config = dict(
    norm_place='pre',
    norm_eps=1e-07,
    rope_fraction=0.5,
    init_std_up=0.0256,
    weight_decay=0.0084,
    lr_head=0.0106,
    schedule='wsd',
)
Each number is 128 + 32 x the weight over its row's rms, rounded and kept within 0 to 255. Layers, rows and columns count from 0. Numbers have three digits each. The size before them is the row's rms in percent of the matrix's.

# layer 6 MLP up, 1024x256, rms 0.155, rows 528-741, columns 128-191
091:079207093138129048142118101157130169100112130144141109118074103112106127165148144146170148136192138130141079142130145125131124097143152090151098117128110102127151086138107101106142134116071153
095:168149134084163103064086112070065121149145119154195140078098085188183113125079151056070154130123090113157073090136116101153147121104103122146097145099126176144155138181085116098100179120088097
103:157082090178050140152106087184124181159120052070139129138163091102104121103150100134114143122172172102079166074124102058103151138131131166082133136101175154187113097185126074122114150107147108
120:130129152067175144134140079140102138170138114131105167121120059102128159073129106213149181122150139113169140107123135164059118170102058087157163150135116149123101154162112143126154127159093167
106:158109130125162147119162074077071144154143088124129110214125125134052184121094070102155147152114129107094144161141109142102106155072144081076165068151129146148159134117137103076150131226131174
117:134142108087150131133148156087145162135133098109150139129144114147149172115153138191154131173141105089115144135109115128185166089140104123131170111142107117122081129163192150143120156182131080
087:192085088153123087155111170090105081160111141120085130080189115144111117140130182108133175118127094194197150132110143102156151138122092108093135110134101119156091146210139160097138203135085117
086:177056127130150134113105081135061171126106150178170127146104125121091147033157139085099113084104153164149189117121146087055124123118093151069176148163118149145098068148115147146149115108156144
089:132177120073144088116130132143126086125112175140158111135089088156133171100136174134081153104162044144124156091132116185174087182102138109067067098115098097115071121158144142127129143150129163
105:138094174144130161112134153130150088147105106103168148049101132207121154120142094144137143192159100146108142117099156150166086083114097125096054168143172115190113132141128144149119167109186168
088:161158101141104089124160080156094131138110118115101096154099107129208168107107123080109131122182121127100115135138173120098117117148099133145100087076122170102129165168144121124130093140121159
101:081145125163142129115122156165074121124160142149142113193143161185112081140183105122178185098167088111052140156127113111122112154174093184125127104178107102095109090170138136179116095111120161
102:126166121170120127117100158103109107082160169101184131153176117239140152127154128112141120102160129110135090080175110137109072131162075108110170118151156174186177132077184129149099165186125159
100:128121111149166110120120126127074112143070137054167141200110148069104138130088120135098144163083073144134106103125116143193064156113160098155134066111180077151119128157118095134132188124100126
103:118144090134114110096160147103177190138128065146074107118083130145155143135164116132087081138141116133177176173149124122131086119093126136087133202138145072112149118131094193128160148135128132
100:138057155106136100110176135094084137165116143119074142140079090169118129103100156183065101164117126138132161114170133152148174141097153126114144157083103052113129131132092120140176103091132145
096:103147135160099131167116071111164092138117156134148104084107122098146104129130134195108169144190123120147119066169145155130113160133064162153113070071109140098162107088125088101124152152063082
100:171146144101132172122100206122139121096113118188121116123112143117067134187108145206120160101121133138148107121100098078116128110170149171066159129086125149127128104148105146067120127146167082
109:150116086155152171136161134135120107185143148136125144129184209183091063084118122191095086127146154144101118144151067094147108139131134147109128182206160162145143151121156094110130125111092140
092:154194101111167178132144116102137118175161162143079112141134090091140107218134125087135153108060126190116128102125074129096148121114162156077136102125089149138114179085124120141153159156120199
100:164144171094141124080134203146130163103077123103135153187179077072143146079101161151156149137166110135135147119115178146145107126136170199133130088086142109121104094115111065126125084169102169
095:192112164118186111137126106096167133190137170120123081121156066135128177126157158095090170152097105082128069107098130140143073076139120080116117187158124123104117129143140154083135126151133090
111:091210087091164123101134137176092198144136092062131140082133127074120153151139145164135154167140069167157066172098137074176093140120113175088186107146133082173112108096096125114166151144096191
109:128111119112120187095121078111157122143094115107131046158090157060162147114126144161149115108114133187055129160176124173089129148161119072112121154161102074137146108102166142130089118131172085
108:118098177111102170112078149154174101114142093155159130109121117168183082116183128127104142097122145121076138116143128107174167124094103137118090103102048119143034171163084113140116144183123180
109:148155163105094072140126108142184099162137160068105146134157100116159078152126129152149199099112096089144136043121113094106125069127118190132129072085104137141127094137151156125124142097151139
095:192109151114106071107099153155158079216109162153138091131137130086136085164138105120123203088095108085136162149126145123115083099128132141099121105122101137108158132115108155144083126167052122
096:115075138111144150129134056158118077149052087151126143146166134142109119084107125119157136099136109144135127086094131142122091128178132120118157088066145186181062050118157163161110162162095046
096:156163172034143116121123079115200141131116145146118181142129160151097180115117124122119142083072062212156168165120091055092219134125114132163118108054161096129091044170096161111127124144197101
095:165084119117154097108086154123146085145137150135109110138131127165100084210133210130122136084129118114153127080076111132073104066081124141147128098146083085124132096084096148128142140129220142
091:135158077098158070105148102156150149190098158151134128135095146103105149116157094064138168094159127100180149151175104158130090119102127117137097079156152133108098125119110131140154153178112178
104:150134127137129086129141226199162064167176122141111117099107115143090066144148086155129086106126162125074108126159156072116114151124067130151112086111147135176172144127126151156121100132178167
102:126153129131132163118201138091150163154111101175109081073172172118110097146157170097108142154160190105137082121149104166106128179055124122135062186141104197152105110202051105124097160085128181
093:099167079105148171119144131154128029132142129099167149155061091091126089105105078161175122118047173134149139080083112109123126078136123141141199100144200094097099150130074152146068151156095122
097:136079173147109127117141115142218114128091101103173133093136125111076146110147149110124081132146113201117123181076105155116183141161148123172137150127128141125039127120123170109115167125155152
120:144117176172128143094138176128139165135128158174085095137096203100119149060138109100162101135177062163156145145105112137131093107212092104175144114154142168118163146132164136118115114178123134
102:119107135119167096097127072088101127168148154077148117079125122147114092084137147102089137140190122112182168123075134139056143130127148171093109093058146118115092075118147101148147146127146140
106:157061154105111061078128134145108132097116159044155077139140103103160125133185125137190116178150145115116143099066148135140122137164148170159132160163148145122125097143156114107142151118038161
108:148129136127158151122081070140119143086171148142094168099172083142146104083147110104145167119106116126158121142106198072119107102090116116163141048147115072115041147145112114115122134157121109
090:191145079168161146138102155153141138105112131169119129137095120138113117105139118128158126144093113122191100142097157107170118131107085123111171148122123097076162121147155101120110171099126153
107:131162145116101157170139112124128085131184116138085083077168110099135147051169136152127180120150112111069131114124102126080071111098129117090119136109203093170124080107115095185169120120080132
097:175115099105117144063159139099143149109111177120131104107098100152086109124128129105119114093128099089160190141241103124082192080143099152083096113151105152110197136136104101124126149120153126
099:095124135091115109151077127098108109132121116143171124120106170053108104150142146193070138171147168130117125145123153071062095181091136132097079187111115193077140092201156085134167105121148194
110:133140148168096105060108147154140128126120039085111111094141110205099202130095067100179124128171080147119080106134159127115084156122124042113143120095151122162097116190166141173171143122152133
092:121090183130110113141102101133111132139112101117088129096141170131167137155131090128147132063151125108150138155186132121094156162173183064068072138140180142207077127110178095086169066070086127
097:172166177089099098096137104097143071144115122135111085119110072118132120124163171136062132124132133112120133151141124126110154132104112156058170105184189104085162121090092124167127135122069073
099:138154048145174156105152121132160107114172082070129114097112088149123059174130121120084177082166149101118157161149187148068128159134131162168123137106071157139161158186097125113110107166119183
129:146190146102135125177130118097140115152119121166118108132147080098131137148178195154069102141142165129090130158168128135122114133122096135117141160129136158163108140123150101115189165170144133
104:087135118115138110157079184115175117087058156121157159106091121134145101144180176128098144182178138122106130095099135146144140154083074118164135188128119098156162140156106147113136137133179056
113:068113133149141137073109072175185139219093159077085123123177132097118138129138133138143121122147138139131105194098184083124183133111161137129147189129144157183120147136122142133100147197172118
100:156108119131172082105177112106129173118118200134125130129128123169115087113113166163157107123105120171110098101144167160119085099125124115109129132184140128087114181070134127147130101120113196
104:144115123161152117107162094147152139094167128208124095083111199131150120158173126094186137103133159156150153181136113127131080140137159143186130183080154144137062142091084126146146106104137157
101:172178177139144128147108165144100189149143069114060176125158178152154107148180100191108097135150181125172141150115138168100066147104119092169072117092114102064117116142101126110128186175077142
098:146098082071125102107084090105115125116132140095120111091109102123105128127092152159137083117134086101182115121110161111146132157141129122106163082120124114060142130143102150135109196078159154
110:072101187130151123131159093138140118133157102132093120134150190086116142079162130135124149134079140116179192070117104122160119082156116149142168120118103140156167107127159146110132112061109102
098:140119104085110123127144132192075163156153122063167139159151145163131137062165193128184173172029156138109123118105122125159191124080103157172182119126157104133135098121145128119176169151119136
104:114162137151187132151153120082158185106184083183077082102081080131115132075118142153125140120123104100086147121164092131088104115140089131167121075206098081101131181134122150070138074123119127
098:178131105122083125171097113117082143127176179068146177089107198092170095109125108068134152146106111092065150088078153092059130128151113177176127103126133117085170141144118128151146124090128116
098:167138088135161166081165107101095123063170092180124144131071145091166114110144181145140100124083068155105120084122105096130164154199110167131120116117164091146081141144166175161111110209081115
097:175123114090150120147191115173119143163124133114138153100161137098086138133151083146054097091114152059161163117126179140143167140105092066207188071174155138138128136162126150134176168118150122
094:184176136112136129099120156108078099123126106201093096151094151087103099140142144115070163109138113131133148136170149112122126163136113168107094119139106116158139157142112132113142156137121193
097:173101170113071144091129121100093138096144112133042110097091138125188114124093096119139119093144115209198152117143043098171150114155122144167141134112164127180140130052143142057129095108140125
099:129127112156142109137125114095117150221088107149134122160200091143122088173140147127145138067165094094153170156103105095161114082097161138169118173105098126162131100151054148192105122153128152
102:175148088134083157123085120093107093098146112097168176112136076043152126089177115114182202119108158107123112092179086165165112123186128129105098117141173191092178133145123141183154106104146110
091:128156119150134128127165138144040110097097149171163077112057140160103140184143110138166121056148147109041103063054110192157105072135107086095169118121136072132104087161125142130105140146099149
098:080149110067134114136137134116208105141126083101150153118117137177097134102143157173064146132174123145081142146132102107156144100123082084076107139138054058161074128079135137118094115132134154
095:141152130116125139132071113171163106100112138104094162119185071134148116194118102122104144122104140212192069148138147164152144107166101135102105120124140107157125084151144141153123123112116086
098:121166109103106130064138123082140095176119101127091148173169148152096080187188110115079082155166130136173110140188142150072114117080112116100110083146143187087120149071158129141155106146076105
137:177112099162194137112194109076108177163120148158155151133096164171135097150106104124150091115150146114119118100150132159075107125199100214140092079182118091139126141178115129137090140136141140
104:177163074144088158116093110124138125122187145130136097112135147108133093161134084131114168175157131100164125135123139138102067132174119145169106108158133216150169113134165162132101039114173094
104:132161063134144152181105121106136140114166105174136070136051113117213091098160127060174161087150094164126099124133111081112130127195117142142074095118086072106145104176113085127137106120176134
111:079151172136183102105129141158110148103161105159101106093113124177155100128142109167150143137234088067100088159154119152093136138093097167186111111199154151136094120113115145073161117160136104
109:082075127165127128078119120101114137110089179134122127099159080143150098140101110140073172093082091156144071064136076143172143156147088103100185127099161119156123174179129095157136106132097178
102:122111147062080146160104085150126183101113150144125129174179108114183144137123128170201118155090135131112110174126131118136140136157107144167198103127189094142164162182116115101145077143139150
095:125168130045092095090081056109099117133119063117137102072067099101081097110130095123134095084110086113134119126147173106089110163098051114113138146148125118096124108108134089099093117148132154
093:135149132093072121093121161152075149187117114166118129132185112168117085193176133104118120172192116162105103094145084041144071158116187125082134099118127156120100155181073074157155180176179147
093:175095126118106118115093196117226135130089145098140128211115141142113106152096148156142134087178156087120139092146101170079144128075128162156127116139061098100109178106097133104130127125102161
083:163139134168132132189164116123091130144114116063121127129123112147143123129145153110128145156163166118151108075084030142109111080109069136118080139096155076130128127106186160182160089170154103
092:173180114090127119134069079090108119156139143105067106096103191133109088138117118082172186141106133167122073105169114100076101093156168152126160168115154085122108164101076149141129072103128098
114:094051134091144142091106129179084146130119128133177150128134214133172120115101119098140135159156082169126117161131137170088052123135082199069079076120095151161172115112113108206150133140114111
113:115124112125125023159140141111160130114091119086158162141217134122075114135102187182064190060152136148120066153087143114129121115049191096089085101124092180055041159144140159191177161141125176
098:152120144069205158181137100125098149117126099164098108149186110098116138108167137126094141095146132117116192124055118113125114158131119163153124112155115134141162090119055132156162115157119125
098:098109077150101170149153079125142156107148136173074110107184099133130140090165122131121102097122077162118149168102164096059104100144126164092158123103135120150119098097154175159148115115156122
110:157114099128101078115132048113096098147098167068121137088098081107101120122123133138119107142137143133102182181156148065179149185143105097125131092094121090101100097123142165088143105138133155
102:132036137164154139128074150166161070182112118150128172111174126106152105181139136139162134108185172140120103123121101068082172120172127150191162094130144111165081078109106177123149113115201052
101:149061115093119142101163122070136110113158165109175107184147120142154194084115143122096104089128151137071195120154176101140112107123132124139155153119176127147087117153108147137114120084138097
101:093116163145145084088120070085178086144142177141110116148153140094112139140098151125126193132111087108171107135117112136099148092114143090076110149152164112199126137133118179115153086130167149
109:110131097119151165100125086091125166124158111172132124149133105138145144142145101131120101171153114090170160096168089173120181125121159147151152137156117123110157075120154149140132136089170190
100:090124144149110100060067125154098159157110121072146155148120092151144108210164156174194142175118097072130116193157107144133136092077097176089109101104088108084123107056151096105123151121175140
094:141143123055194178103137135088112070115150076156117147185165010138120113124151147147150173156127126134146127094101091155152150098132143087185132128036126116132084123069090200058110137148105125
113:114127179090120153163073112149124106143160174180158100080141116149187093115143109102162202154092121059213157159213063112163129170077109132122120099159146102145157153140139198136129153172127133
090:122120116147118140142153123160177104083141131097150045105092155140130125119132101084130118114165109074058113111107161216146131138144131154110144158135166143189120120161174148122122146148138148
104:115142096126137147092067073141148089146185130150105146112166140156193125098128125077165137134170144130100095131130146109158159128090113135196075130116076183112087108151087131124142197119146126
095:137133139118136156094147117116053136099185077213127107166109136123112145153217111122083108178137125155155108103132135144114154089111130166182057130162076180080104127115113076131201100072104149
094:137108112110083127075108113103135192118142170143066199115126102147104080109106130112065125123133176140126066124124088138074171172162101104047134097127164141119108088163142068053073125154103181
114:096102174179108074144133090123199181133113121133092092158175148122157086087143098078119133073158140134118104149161149139096062150106153131135148113189183120186124149081088094162113142128066111
105:120121143146128118113099136128064155113156153165102100152114128125144141115132158169155090132152063130097144162083139142129127178168090157149112146131147182093140140140165139163084117174082135
104:114097153032154144103179091100137110119135093128164191108103091102178083111168209160201134162182200137134083095070116167158144110127159120098150170193118066102079149146171149129214129144113158
102:091096080160166091151119095141112090108116146136064144122167217110108134148162122125140114146143078150150147151162100167096110126144102135137168156153108150131079124203092077068143125147102150
110:093110157155077110139123129158158156054147146165185132054101077129095107135111130164162124125099105130091114129162081094124152126142100146131175124106138135129125203156178113128150154155105139
096:145119141122060220076162154203121140120117092142117107160125159101193099159098148115137141114167122152161097089136082137044159136180174063124096167144106148121110136136101204128174088074138139
096:149047113115209180095072123193105095120175164127152129190155120193105118125145153139123160117072159144108095114111164124066180085102097166092082155096101091103149118158142092107136080199172130
111:169140168177129114105173137139123128129161168096086143159144130138152109117170096127197117130177125204137058093132097139081074163169124175106163156160149151181090104123105129143085159126103147
103:185102124126113118120129132147146064088126153103170012163145099102161148143148124189166120174139164104114101103127105148069143100136095123142124150129164100167138132112173105128141056126143142
094:071192139098121142110063100115144142070114113140092155135135154092151142146151096108104113065101114146213120151083095113102168088114157164103140127081144149179098115128133102164152093090151125
090:177138077035129109128134017124141186103101164139065118123108114170161099136139128202120088152038178180131142118131106120123186124158142075091087185145120125111182152126178168112129163140151102
092:109115147116106154072087127161079110111092112142131158100138125072169172163122085184148136086107170069116150164103156135145123132156166159145076130144112113132102205145165113134148105159106120
094:129119143069161113088146138091139169107142156108115118129153086090155165083097098151107156151119131143155083099141111172126118161161129068143098100149163147068104122136127103132086111094113138
097:121148129075085095146099129121181100133120134131100127117112131091079118109166104099100166143131143111164096135103094110123152087065086078111199164156146139108100079135077120129079083100109062
101:126138062183179115149094169144133159101122104103069128138147107106156111130160158087139165157083107120107094135128099171114144129125089118144127112120119142141096165168135126151144144134098104
108:175134107162111147136104140080140147160092134131112103103103151038157106170157139125111125168171104175064149136180116088153158139139128136142152135105117185128168170170136144100126196130136129
112:128115097151144107078153148081166132164197116086125123097118145121170169082159171136148123147148109122141149126100096130130098110177110128170127122168089133124194174123117146110137197154167137
095:128056059115163144166069151168057135088150108153144114135131157160116086104097096123113121134170151115102112159092090127120129113070112103184146133092088119123111132119078105163103094126181112
108:150099111162157173092148165100124175116115150145134165155137188097135094131140143126173115113106103153107091148129140072137093106143078156158169114143070098121124113129136077147111153072127072
095:121110128120139165100116153121142102194084142039143129099154148118162094159103118172101145141099121131196156110119125117168088090119112137109111113100168127150121117114162156122149185091128221
092:142113085095110133155101173148101115074122101205099109083143175117163130129127121119194124176133142094094114072153136088175170134139070123159198126125137094192171120131148101107147110164102101
097:132110148112142155144173145147152153104142121141058186113117150121157191114210165108085189088116193090158096142150169149108098081128146102118198163171116100174090090110139090087123173128113101
126:101126182087146120068125078092146169095120166158129080075147151111090072155071116150178119120121164121084158123125142121079171142163083174085117089104098143084149153156160163076106144105141158
092:159198156143193132145156115159115146117154121157113160139165112108118100144080064086131147180125109170184160138153091116126139156152135089137099162115101105123101118113098125141103110125141090
096:146162134161150133075161109151151089130099047045110103125113159112121140133103148122106160119070139151119138100125110115174109120163125138131154141080113138137165125128078130099108135059138137
098:142143108116091138132114168079105160160116115127100097133160148166144164102130200108131142151132092161089177146119163171128146159110128145141164120151158176177099167154105145116108136089146152
098:123120117147139165104145192140154156121111126128160181104086059111170097199190161121177127095100110110126147145200110134119114084201089087100148161191125097141164141098077095137118167112111162
099:132066119097132159123213129146245094114130100070121175094117101145117164123147141160138145115126101079148098102164196071117097083118152081118107138114160157153132134114125154111162099170126119
105:128121155120153181067128137150094171157157121163104089189115116073145133152156144060129166139129185179121105079133065110123133153136165137152081124123096120172120120145096109090129140113132084
102:112096109097121088150118120127158109138114139181138108178154180099096099190148161119171128123134109159142156092142138108148115115092134217146127144130084101129099139127177107147131081166165155
091:129138144173111125148164168124107175127127118093102138105129115106154111193138164126114115172120080149162122108138065101085101207203163091115055107135173085103128115203112114120143079201143119
093:152136114152146108101061087122088222123070105125172092132129107071121189125107079116141115086105104106152075099099076133151093145140133201104186081136138165108136117130089141081170145137092041
098:176118129160159143130083165124107095133156134180127107128138152164117117174174070186121113084141121187153144151090179122110144169169161139153108131176074168126099098146133144133126173141147176
117:124109138195151094110116110093136108123173096097164162139154056093090117093112088143133107174080158146157167113091175127122152125151159153098119182106149201096111077071104153192165129171170138
098:097101094097127129126139062088061112130115095156124144143161123159130080134149121108159111092142094160102078176083083155207198164108128158203164035107119113096137132156138129125093173127149183
093:175147139102150177132129110106121111095169107079121106124120111079149094146135101077165125154164091192147117119203144104128146119146113195094109152156100122133162163090163174137082100095177116
093:152119100147151116095081133146154156119131152118112182180098109117139065118156135161124052129142141135128147083186128087118130153124159112111133142158111095162144150137074156120098104132128052
091:141089130130103119104102109135136145130141128163099173066096156149122089136152154173133122127133144140174141212111134191134101101077148130075136098136097100114077150146117210142146143126079125
074:058143118128134095144137139114140131104126141089153118148190114133088160171113127120080136152124127196111110181061105112106072129123119142131132128105150094172090108150099157158103123106096102
104:133140135129164084142141158154155142154155138061133101140131110083154138177147153118142201141135118172181123140086127160101142112153123092169095087138115102148105083099185132129139142142153128
111:106116126102154154107120081075096128136135139138126094163173071179113141114145185134061098169155172098120130152162150116048085099153076149084156104130198089093098112135148110114124051142080078
100:172134109138167124102140088133107145117107142121157127143170103151134135156153163035081162152108153122130077110102120158111139126107140135102120076145112129187098102141130132145077190121124137
107:143172134096140170134108125169086140135122119200115141104116115094127136147147096071193162095082167169136102084164047136085163096174140164104091135145080178114166053125074168115153154151087180
108:177088161107111107148139120148125145137120138168128103099039106102111109151144125131116190126078131152119094117137097076170128095138114131055111157121189172138112126143076115091130116123116135
112:148117090162100137140125133179144115126124144121156181081144102146089152098171132175133099146189109143211118117132140152176101152126143127176120093103150079118131167137155116163109074125109103
100:083105122100132128127065154151115150135174110142147078092172117133171091137112075164149146122092111099160154065109110163100138096146139113111099133162133132178149141171226131147125125165083124
102:115074087176111166099113106122138081085112101163140137066091120129123115157117162097115066158153224095111151111140096073096132092153089137138137164146129158079169137158137145186148093158084113
089:091172140080102109110152121079132124105138082116160144079122156104120140162150093111121135091112162097101105121087115104105162183139180094122094166193123120204116166210105094138156131148150152
096:163129143113137138121123105141158146091130137172130166140134104173129098149161080103092134172190107172085137107152149089160094166142071127176129119138122095131088094058079118130138077113112180
099:182168159100106130104178113143097141094102148160135126098093078122129103171091013140154053127135134165092056147136111162085105116123140156133108149067109119157148133142141102139125109149185136
099:137117112086121162095121115098110141119113131130179153116094092093119094133167121145138139075185127070168110066155098179077127138095118144135168136147075108167107170078116080118063136137135131
100:140154138128141119093131136146164121123092137133156126181135157103145169117116137157155170140143194106092132159152127153141115149077118150082215087166128106116091098174125103140111122110167136
099:134115102125072192133083090106125076128119151121177150171107187080116116053095168112139131137157131160142066072106093168171104112094063145116161093145154154186079152108175213032144142145103079
091:145121135057133065123138152174106087097104147125141111194102087135143162117100107107125145159142068086118206086133113119161128141168075076204156121202122131109161154144093201123157071099154150
118:171115143146163173115138126136088115134126135139103152151084069109148217108136130154108107107116077185079184152120100113077169089221120199089067121126156114117111105101132107138142127164110106
107:135077120159153121114066133122126188103103117191136097080158119124154154128127158075103121115051072073082092138097145170103140131174068163147151096095145133170132166130137135116136209105097108
107:169127086136131135112128084137178096148138105066138123110137100145092106197134162143158129109135084151162079084068093072156087073134127153149162109104111157134141158088126106130186155131134118
106:121137075098149142179164148089040139142089122137173120146160120201110091094153148123120136143172131112191128155106173131148090119156124049140128089072148120126195176084135151126150133111079138
083:102198117121130120108190079083095149151149119130104116130092091109068125111137150083144103078184150120183130145129086127095130196115127114173139034123108209119160094150152192051140109171148169
103:157062165120158113117121160152157150121094100122094157099148120141071145195118106120124149122144099144145161129079149147056123122171146132135138118147117080128095077119158076158125181125083111
082:140093124135098093107151094138134088136109097107116152151150120092180116105115114110147071112206084097089160141124138148129102180149099146146131150157092125059139078183207097132119189079123125
100:153085050148200176144126166133121100170136135132082160087176132091152203085136168116141091115147141202109123141133162134131148168080089094099140116093132176178145093130142117169163112149133115
091:173134173082143123111153134113081141146074163143141148110147077185171101069088131075112176125121152091090143031149190119112070144112162098142118117131129118093112120109171154113146128151162072
079:131093082122139166109167084122096128159174146118109137098143105094151138072133094182116122190133128111172109110148074105096113165134098143130101055101107170120086156111110170148086165185106131
100:131124124131177130106172156158124096120137128101117118112152099073100065170161122126085186093104120074158104133170137190126086123090143146161170148099165087134173154105105134110103033148121143
103:145151071130145094157090117150074112139115098151101132107115168119134081145144069116173092155108098099117112067158149094071098126173149176105086137092094110088096129153094136170121160167126118
102:112123159029120109109112122138151090193090101135111114149096139124185158143115059174123160150166118138146102123128117123112160154158129144134116096102096100157069081141160086214140129194148098
099:111098074159168158110111169143138101160097070168142157146154192107127113145133157137145110164135025130137100136133138128138108163079097156147080081141116109186157149050089146145137101171124089
114:081154112075150075109141110132151147155030124128109100104093127108124140126128085178130110120151069111155097076097163162154085155123134179144124101164138145130141100131066084131164115115058091
092:171123170121111139170166153135096081115153102133153148093117080125107166138124098151174167162075177186162125103097099144176117085105105160117095116124171107097178150084170130114091199127142136
092:115147134110112061096142082124110171180136127211148125111108144124148088175151185089088138185181175147125111097139149169159065179136067128143174082099119130088124093131156124137130117097185142
096:069059153119170113123121141111122107127111157062188107122165063190166088142124174099156115160172140096150138163129125131149119142145095121158105152127114093161151120088113111048131160116099101
097:150119116150099085140091139099141152157114113149203098140157147152074105078145132122148146151100149123157168145115151135093095112104124147070120065117162112164147141090153055094111143164082147
093:167174077093189170129212137131102137095167136090134104131129126106114185135119130048130172107149146127157137120071173116148123128141127052118165097098169063154187129127100155130166092082124112
125:116157179086147136124142101102135142136155071121109129119161125083127076093162095121116139046085069128158110105102072067127163188122070113086103086168174125100120135137161132143080194115101166
089:132223123122079140082141148142189140135126170151086155165176201124129152104132145179171167071119162177128149151089192070160146098170160140145181183171167080127129156157162087132177132103089090
093:129126070132118177145109117120110147197118083109142144124204144085099175107110079131116093120136168136084156098153177077098109155110140140116125138096104114142119115091196152161114110111055103
100:155043107080165166150169170119096196122139122140062124142132219139103150123111166143148105146139118095118176101108134163104096129086125147109203132177132139139066114130088108138150149151064168
107:124144149197177104089139117071079160166135149104165155133175120132158096125160127148125126098125125162126100130101103111125133106169076113104148188146114120168192137032116134146149120142157123
093:146128181112140030068104197153138066079115119113113115115157151116141108073139088139132116155130107076133147164163107123192151102116137180137111075168059136197154087112100112067132142154093135
091:184168092084088136094092149096176132151065139124135112175141089101121118139123126100129124130154106125143184157136112165151064145073120123091139169129168087092127143186126130105109075112169077
094:126113154160091146139120130107119119123176161106078158110168131145113157125107099155137146181064129192066137110101179149124182131143086101091106105097191136175117117159104174084151070134106109
104:116159170097104095176084131097039113120127146102104135068147068152113125140138121107113099082125103141119110143099128076170143138120076105120111178154132184156156071155062157063123130117162151
115:121235183134189101087064110180068163135144179177052155108139153082133123158153137120161142135100117106145119108120146148125115083144106141134169105154141130084134141143091095092077146078130117
109:118171146108134099097172088141176139113145067091129102148088162127141122100100156152149110099102131167213158152085164234181094111081137139115091088166122123103124173094151106127182114149097138
106:175157112154130165148134090122063127151065156190148079163100140134151129139106105110156199122160098176062127122175116100088092135145139114095072161152077136197138151143175137155165136169032114
096:136152118096143136094143130151097089167072115118139083081132158080113089175118142166122154140093160124122072133161108115129145194120103094106110085138134079174179134112123140095106102118115170
094:131171145124119136140144142183106179124078116147046155118147104115118110127095091084113165144208137142097095124143157173130155084135085206141096135102146157153173140176065169105086119140132143
103:131149140065119142121120139069146132085086173104117147097076155192078091131137169119180145154154157125177153109093080156232048156160124109095172164124092114094127147190142102128176079147163160
101:121147080075166137128105199142137175156151109146172140126161117190123113139135108092125161108116120119103108110142160157129118152112199162101148097077121114122183056103176111111135185140204139
099:154093204120164092134203101181155107175148180126137156081154147113104124164100088134096076130134130134065032148166137086112080113146065129110109059123154056144127148120106094091136136156153108
098:157141080141102097120124140105158149146228155155115126095186159113120149099153134152135157116125156067133116114110108153155133122148099090136146131075178166095195118161141152174117135147131169
103:170186142121153180093167089123171124111144138141112207153110126146109146140129152145138111139042133136180112116114124106182162087134105144190092131147115114145113163093095180161167152141142080
098:144134150064193134100137121144080133140092170119115186137144154056147144138151105152161142162095101106118193142090053129133151097132119142113126088074099162119123109123141131088099155126137106
100:140160128117146120106148104112143141119092056148097120104117140111124116122131105105072159117085130093091032153165137092113168093161160125138127096067043139163116105114169172060066103124123144
117:107134141169173112153127151048135142125089126117104147130121092104131153152145133134139163092180129117186109081086092190145114110151100163073107125175113132134128144185078126161174121147097095
091:152124141130145171125182133088080153103129115164137087103132121136172126046124151159117172150116091162090200136190151164077146181153097164118120147160151176165121113156111138075140118093184202
098:165186064098101120123143137063073131105159128213144135140150119174149156085115103160165167084076172098115074116106098073123096154185171187126131143113039149123151176124133113098122183104129138
095:103188111134102176099173137145104110157140088070120105132101133162190107123137157145175120140160148195122137158111120116165168126128144139125188153140177111127174120178135148171162059116203115
087:166131218084105126107145122123224117127052146167171116095192148099151127129131165120106145111141133071162184129120089158170184094138139203190110103130102080184080131124123116083123088105206104
092:117109131116190066136131164143153167224105107122088110175124138128119125145129148128131161096090102071100173157132131127070138095121079085153123156103105162172118127122164145121153134107097073
089:115163111146084141155120149106144174187083168171164070110137140089140170100137117181151143095098073159081095157127158181141147197173119100161168130091133104102064090129134107103160105106114089
111:138091115129162143082134149101169137111106199133125156118121143120108126075127079110168134087156151134113138166148077076160210089153145106099109118103141054103067197138119132111123223117132135
105:149096133144170133132115093076118144182081152162055172126110143103124105150165078084085138123183158153144107117127167085088106112194135120159161155150066086062141156123157120114111107090124137
114:157145104160092103150107200168148118077152048143097110131100113112138168103136140112103119119116128128182124129140110136119095105157128110110177127158150128117101167079125135107172124079142071
088:142052129120072094106049137144173159143114197188146072079130113142167200130103099095125158177115118176131156093139075126127115178193117118149093101182179087151097126074169117104135119135129040
103:187163128183115159127089165139168136120110151094161091122145092164110097129155162116150124172184130127048123111158130144133149145130147106084132153106113113082096110167084146058114187161164148
104:087150129145165149102094131073188116145104092177200145122173122097181120104137075097101130173081104141116116104105145158110188190163109139225163095172131054149126160140079168205080095180095157
108:146141078128104149101119133146137196131106154172142166116139077115107130127165157038122154148147095128150019137108130153110093113153206138129196130112150163142104152162143091089182141198122113
099:155149109150157115168093156097127108092139120110135148107125155048081130115149101093108152115148045146162111115096173125129054148176154092106130147154127068130127119103142161066111118157156141
090:188144139156100105140167139080122134176112167109125102138144120201126152091142148137126133114145130154105174051104201026165148097098081026152118090110154093107092090181124155110153170183108133
105:155083170124102153087139129078181102133089156112139130137152159129072137175089142137146133119118113089091155144111116090154131110166152114078071124124162088092093136079133137102167137136132180
111:134126162165103108106140170117163142091131107112138150144144110051179128112199127167142111136069096146151051122144139107143147128102138192090159118097128104106083093157152065128126136151145157
096:165162153076115101110117072078143076115091126083116159177163172045127149155130186102142109115167080095091147145093195074142138138082147113130135103125098198131147096113072114133128128100143182
091:148120157091105074099093087168136142106084160140138081106148142088145154105176109107116127144083135167150123159112092086148075133137058115121153108174103138121081178145076115104180140142111072
117:103162146125132135114155137138119092161132154066140144186111133136116135096203098155101114116138102139119151168077113071117133150121139121099100104138091130173162091168191169073140167135134162
100:116105104118181092142137167118162118111109035075093095112132128120120141138109129130146077155154162179164162157155144148115128195127141142110085087031114142113165116143107098131153124113143180
104:150161109127141121133112141182219092096117162103180160129169111108152124092173136110147151114173171112123131175051133141145146138130146158102061071175099106145110113080108094150122169096175132
090:132141109140144237145210174103172114107113129097099104139096108090125123162134149181153141157170118154117137143103144097147154108114151121115156167103060158123109106141159146040144123126100108